config = dict(
    norm_place='pre',
    positions='learned',
    parallel_block=False,
    lr=0.00407,
    lr_mult_qkv=0.4,
    beta2=0.95,
)
Each number is 200 + 30 x the weight over its row's rms, rounded and kept within 0 to 999. Layers, rows and columns count from 0. The size before them is the row's rms in percent of the matrix's.

# up: layer 7 MLP up, 512x128, rms 0.162, rows 343-367, columns 64-127
# down: layer 7 MLP down (transposed), 512x128, rms 0.151, rows 343-366, columns 64-127
up343,104,201,144,146,187,167,225,208,192,169,196,209,211,211,218,234,229,245,201,241,134,234,195,181,162,204,182,133,147,172,208,210,206,190,207,198,133,224,141,148,226,212,205,176,192,168,174,147,196,165,199,180,222,190,201,181,214,182,255,201,191,161,186,240,267
down343,098,229,233,178,201,192,223,235,97,183,230,174,170,212,217,219,130,188,226,210,208,190,153,169,184,211,192,148,218,204,210,280,195,161,200,195,199,222,242,161,170,177,177,195,215,216,202,214,233,207,200,187,219,212,237,257,182,143,214,190,198,197,164,177,201
up344,099,170,159,203,173,187,223,164,174,217,194,129,189,139,177,159,173,207,254,267,174,207,188,191,201,187,231,232,178,198,249,213,204,229,164,190,256,195,188,262,264,211,193,238,177,184,205,230,170,207,205,285,167,206,215,163,203,148,214,210,202,190,210,247,177
down344,090,156,210,192,226,176,170,172,180,206,252,187,206,190,175,265,222,152,236,217,227,219,172,157,248,186,190,207,205,190,205,191,212,210,128,157,190,207,138,214,203,211,186,190,207,210,224,169,198,215,211,135,196,190,134,199,164,232,195,197,215,215,143,216,205
up345,082,174,204,201,218,236,247,241,245,220,189,197,152,178,166,205,163,211,190,242,189,215,203,190,156,202,135,221,169,169,168,181,222,219,149,251,200,201,181,223,214,204,199,139,165,99,156,233,287,234,192,230,243,188,177,227,197,201,234,213,197,164,240,271,218
down345,088,175,260,261,172,201,205,224,218,206,298,183,138,190,155,184,180,191,211,220,176,217,170,226,218,204,161,177,205,215,185,163,240,236,197,211,214,231,162,195,196,196,261,233,162,188,224,189,159,186,194,225,279,206,216,143,188,180,182,194,163,205,145,193,179
up346,116,182,167,173,247,188,207,183,211,128,216,155,227,191,191,235,213,200,251,197,172,183,174,224,229,197,177,259,185,169,190,198,212,215,180,187,255,197,198,171,227,207,219,168,203,189,183,136,228,156,215,201,187,220,235,207,213,235,237,240,174,146,174,206,201
down346,120,220,164,176,226,159,186,166,227,215,215,214,167,241,213,205,228,249,162,204,203,234,159,223,280,187,192,174,199,117,220,205,205,157,226,289,233,120,190,210,195,240,236,211,239,152,227,156,218,222,255,178,212,207,225,208,200,209,179,218,235,276,184,192,180
up347,100,217,217,165,216,202,156,187,167,212,220,189,185,225,244,210,157,229,193,228,161,219,179,206,206,217,204,228,221,192,155,160,188,185,182,255,156,215,210,186,219,210,248,247,177,218,134,175,192,199,207,178,170,284,190,175,210,230,243,221,195,135,180,175,199
down347,096,237,220,221,214,210,183,184,238,182,204,217,202,163,216,112,222,196,146,223,208,187,106,195,203,229,208,188,178,199,175,232,198,213,220,164,169,183,224,167,236,212,210,164,211,198,121,180,218,151,222,235,194,232,175,230,178,277,213,193,166,197,153,199,206
up348,106,201,205,128,171,150,208,202,235,223,227,179,182,141,188,230,198,188,184,234,191,184,185,229,211,214,180,245,226,220,187,151,213,124,186,260,238,235,165,183,179,166,230,171,207,192,261,157,135,192,252,223,206,260,225,193,198,152,230,195,182,186,227,184,187
down348,097,242,195,244,143,161,204,203,197,174,176,181,186,180,249,218,211,135,183,214,205,214,224,181,263,199,171,162,170,237,203,209,189,208,153,205,214,190,177,207,175,208,222,236,207,183,179,257,182,244,223,173,166,156,168,165,264,202,162,154,207,237,221,206,194
up349,102,191,197,159,220,126,241,210,189,235,227,214,201,280,252,201,165,193,249,245,212,183,187,180,136,196,168,199,200,229,222,168,196,201,162,189,233,184,157,200,232,172,269,207,179,197,177,217,181,273,253,191,171,161,212,199,230,207,236,234,174,181,158,188,214
down349,092,215,224,204,169,212,141,175,177,203,204,180,190,130,140,193,198,236,177,186,205,182,195,184,177,243,207,208,156,214,204,209,182,218,288,180,192,217,238,208,193,208,224,245,231,237,196,205,222,182,226,208,184,180,205,207,120,249,220,220,229,164,172,191,172
up350,109,112,155,211,205,128,184,181,190,229,212,157,208,167,170,219,195,238,194,240,158,226,175,161,147,198,152,200,155,160,242,246,237,173,203,210,221,218,204,139,193,248,208,210,190,180,207,231,186,164,230,234,203,201,168,178,281,197,175,212,225,157,191,245,214
down350,109,196,200,145,225,143,177,153,167,156,190,138,236,219,192,211,259,209,222,259,193,237,220,253,216,197,231,202,189,216,263,181,190,220,186,114,165,178,187,189,246,220,120,203,206,171,214,198,205,229,217,229,144,221,193,203,204,225,225,172,216,200,195,163,207
up351,106,181,186,175,174,199,224,178,184,223,201,142,234,179,222,180,194,207,207,232,187,186,180,169,187,211,174,224,203,230,184,174,203,189,177,224,218,175,164,219,197,144,189,179,166,236,173,135,188,211,211,219,178,158,236,173,175,301,198,198,226,191,190,228,161
down351,097,210,189,178,162,186,188,198,175,210,195,230,144,189,180,230,193,153,217,199,187,211,206,197,194,220,194,137,244,208,225,187,220,263,180,209,207,219,190,187,231,229,184,189,208,210,160,231,248,173,188,192,154,253,192,155,241,154,174,161,178,237,172,185,167
up352,095,173,160,220,195,229,242,205,101,244,210,203,201,251,198,137,201,186,178,186,194,188,164,207,191,132,189,177,200,191,236,189,216,216,167,280,203,216,190,218,214,184,211,161,107,196,208,207,134,218,228,224,187,203,242,148,215,216,253,217,236,219,164,218,172
down352,096,227,207,219,204,245,179,228,179,168,215,183,181,188,202,203,161,178,205,195,210,131,201,238,241,151,144,246,226,173,205,218,219,208,186,232,167,218,214,204,194,187,191,170,222,162,199,180,167,182,160,160,223,147,172,230,184,188,228,172,246,228,186,224,190
up353,109,176,175,136,210,170,224,204,206,188,180,175,199,177,197,208,156,206,173,224,197,172,189,125,198,228,173,219,237,183,258,197,169,196,192,199,213,269,180,141,190,221,223,174,212,211,200,165,222,190,250,261,174,160,147,214,209,219,267,211,185,232,185,189,139
down353,101,162,236,198,246,220,243,196,190,237,184,239,220,220,199,155,157,201,200,188,199,180,159,164,197,211,191,165,182,234,192,249,168,278,228,183,171,179,249,166,187,237,257,207,206,200,221,178,215,170,231,196,234,190,163,201,227,160,204,150,242,200,140,210,154
up354,098,209,188,181,180,209,178,176,134,203,211,151,226,204,224,257,218,204,186,181,177,247,185,185,189,172,194,150,205,136,207,194,241,204,211,246,224,218,164,208,151,254,152,250,185,218,224,211,218,177,152,245,227,208,216,194,140,206,219,264,190,250,234,229,173
down354,100,235,252,160,179,219,230,156,239,153,197,231,169,236,203,149,160,154,241,269,225,158,224,216,195,211,192,206,206,213,213,178,146,167,209,197,226,201,233,105,245,205,191,231,216,170,214,243,194,242,200,197,224,185,206,188,230,159,231,199,207,162,229,211,204
up355,091,210,236,137,221,144,227,178,207,220,204,233,178,221,237,123,213,172,227,199,189,200,195,261,168,169,135,207,209,153,228,146,184,163,193,227,237,127,204,154,244,214,187,214,205,187,236,207,202,204,222,196,184,151,236,239,203,186,213,218,212,209,196,188,216
down355,093,215,212,157,159,204,185,256,201,245,211,163,153,183,256,202,218,218,196,194,168,183,228,174,192,204,201,182,172,181,197,174,196,255,200,241,213,204,226,235,177,201,210,192,204,183,153,229,163,174,140,147,281,196,162,250,168,197,193,196,183,194,150,202,187
up356,125,188,208,227,159,203,209,182,110,193,188,143,183,141,231,182,204,258,276,195,193,180,182,215,159,190,143,165,182,160,201,209,211,169,216,218,245,197,135,184,234,145,260,207,175,224,217,230,154,217,226,222,215,260,223,212,207,195,214,235,159,197,202,226,190
down356,150,192,217,182,228,254,179,191,214,147,189,237,244,232,186,172,234,232,242,229,181,160,177,235,158,159,198,166,215,219,244,222,264,213,185,170,242,206,195,161,198,167,212,227,217,214,188,206,196,185,155,206,199,178,193,188,207,195,223,214,194,165,169,201,190
up357,107,174,168,187,203,208,200,204,168,189,229,171,208,164,209,188,160,190,202,227,190,201,188,220,185,194,171,193,170,159,237,213,229,182,144,219,184,238,199,181,286,205,228,180,149,200,185,156,183,216,214,229,184,174,260,184,205,167,242,185,217,233,231,147,151
down357,098,251,228,194,203,173,224,234,229,176,188,195,188,207,194,169,195,168,144,176,225,235,186,197,227,208,185,200,220,220,229,189,171,212,162,243,197,205,193,220,202,213,227,238,193,185,241,218,189,214,208,249,171,237,186,171,213,142,185,179,215,249,208,204,202
up358,097,200,188,125,208,223,190,197,186,215,199,189,184,222,208,208,196,202,202,225,187,192,174,209,187,181,203,251,208,192,146,244,185,202,211,190,212,226,198,204,218,220,179,179,196,238,132,180,207,151,256,245,160,206,195,181,188,219,171,212,189,152,224,181,166
down358,106,175,210,195,235,189,253,227,209,174,184,252,203,218,211,268,129,137,226,223,171,225,152,184,164,191,172,182,243,206,183,219,189,213,208,158,202,204,173,199,202,204,178,164,222,223,194,175,243,150,230,214,175,203,172,255,223,197,252,184,230,201,210,163,205
up359,105,167,230,215,201,177,233,146,132,172,226,234,250,173,178,160,167,186,173,213,224,243,139,195,187,187,215,197,204,199,191,207,234,204,219,230,219,237,196,247,208,224,237,222,195,192,169,215,210,164,262,247,111,228,202,209,275,195,191,186,194,160,209,248,176
down359,107,174,177,178,257,207,206,148,251,189,187,210,158,183,173,213,189,192,174,184,190,178,160,161,114,279,240,206,198,207,223,222,155,179,197,197,250,201,204,200,255,228,223,205,225,188,174,193,201,225,241,209,242,215,192,226,193,170,169,244,206,199,181,183,233
up360,080,226,147,179,210,187,171,257,149,235,190,176,175,224,174,176,203,210,187,215,167,244,200,191,214,199,153,188,210,206,230,190,166,185,157,234,170,184,200,219,206,221,258,224,150,190,178,130,139,168,214,228,235,245,157,181,210,195,233,203,203,240,156,141,171
down360,079,181,254,151,236,213,219,217,183,181,199,218,195,173,194,220,207,123,174,153,203,140,335,233,171,199,199,215,257,196,223,190,165,194,222,201,192,202,193,175,243,196,197,227,259,196,208,211,219,225,231,201,176,242,184,197,215,167,147,174,255,180,207,206,210
up361,098,196,209,220,239,220,184,236,167,216,202,166,170,172,254,188,169,245,238,226,187,288,184,181,200,200,204,145,260,202,156,135,196,202,159,180,119,168,176,201,227,190,182,212,136,195,197,182,186,196,219,188,208,222,196,188,182,217,194,220,187,177,198,207,213
down361,089,230,187,197,175,237,222,233,195,264,123,170,220,193,210,177,178,199,170,209,253,235,186,196,139,203,243,189,134,188,194,226,220,241,226,234,165,205,245,216,169,219,265,217,211,179,174,183,175,186,198,239,232,220,194,236,192,198,179,255,171,220,192,183,222
up362,103,145,211,223,261,220,259,229,188,231,137,219,208,223,200,196,186,221,181,222,166,261,210,190,124,179,205,149,175,178,177,196,269,138,202,235,186,204,191,238,219,245,172,198,175,146,167,200,205,220,195,204,202,208,202,148,185,195,202,201,238,218,185,243,241
down362,105,239,200,252,141,153,179,198,238,190,186,190,195,188,152,220,190,117,214,192,180,185,115,154,152,232,204,232,212,202,232,188,167,175,209,267,209,210,218,222,241,190,206,193,142,174,190,198,157,214,239,250,195,196,184,197,204,189,263,218,203,188,200,234,196
up363,088,186,195,163,213,179,149,198,195,199,186,190,253,182,174,233,198,215,137,171,188,237,199,206,169,222,199,214,151,187,193,211,246,191,192,205,257,163,206,136,206,120,197,173,185,209,214,212,174,180,184,245,211,248,173,186,191,200,211,236,214,265,149,212,203
down363,087,119,135,232,245,165,145,199,168,188,148,217,180,235,203,169,239,213,194,150,191,202,209,238,190,155,200,190,231,192,267,175,192,219,187,230,201,212,211,244,252,232,185,152,188,166,220,161,176,210,144,158,253,182,226,234,235,189,214,210,145,152,241,197,220
up364,107,189,223,168,194,145,246,182,214,224,183,159,209,216,237,235,212,234,198,231,186,137,183,216,173,202,169,228,175,258,195,180,216,179,229,217,189,209,94,204,225,246,194,232,203,220,189,273,166,140,243,182,218,220,188,212,228,200,207,224,182,167,162,199,237
down364,107,177,172,214,216,182,240,175,180,131,200,215,190,172,208,191,184,205,195,183,277,213,176,239,217,227,181,235,201,171,206,233,205,222,169,213,191,197,251,220,179,183,175,153,220,221,209,166,202,247,188,162,224,239,215,195,188,127,203,223,203,258,193,135,167
up365,101,255,203,132,190,174,177,163,196,181,212,176,151,178,225,154,205,232,233,176,194,237,178,224,148,171,135,191,200,177,201,224,221,211,225,196,172,273,206,225,194,268,168,216,205,222,206,166,173,201,169,243,166,173,236,196,226,183,187,218,190,210,247,172,256
down365,093,191,196,202,186,240,184,260,199,238,264,146,151,203,172,184,191,199,197,166,211,182,174,258,199,250,203,237,230,205,169,234,188,218,230,245,176,208,242,183,208,235,203,197,221,214,231,278,220,156,230,202,161,183,229,253,161,215,234,178,188,208,244,183,193
up366,105,214,172,183,139,161,175,203,199,209,191,247,213,250,278,249,194,221,182,263,183,204,203,203,211,163,197,201,185,266,180,222,225,218,187,252,243,165,147,163,185,209,190,150,162,199,158,169,206,185,197,212,242,173,175,208,154,239,216,228,216,215,209,189,201
down366,095,184,99,162,209,180,231,214,121,173,161,165,252,170,184,148,221,237,202,217,215,193,214,202,241,201,222,208,197,179,193,157,183,152,197,218,209,158,194,230,142,148,206,227,248,220,189,229,199,198,171,191,213,196,204,184,210,106,209,204,205,186,200,213,242
up367,101,187,199,199,225,175,223,133,158,152,196,257,243,195,200,186,205,210,204,186,202,183,194,205,187,187,203,156,174,223,255,156,163,197,227,180,226,198,167,148,235,193,236,229,210,148,242,218,226,155,249,212,131,175,177,219,233,211,192,227,152,176,226,220,156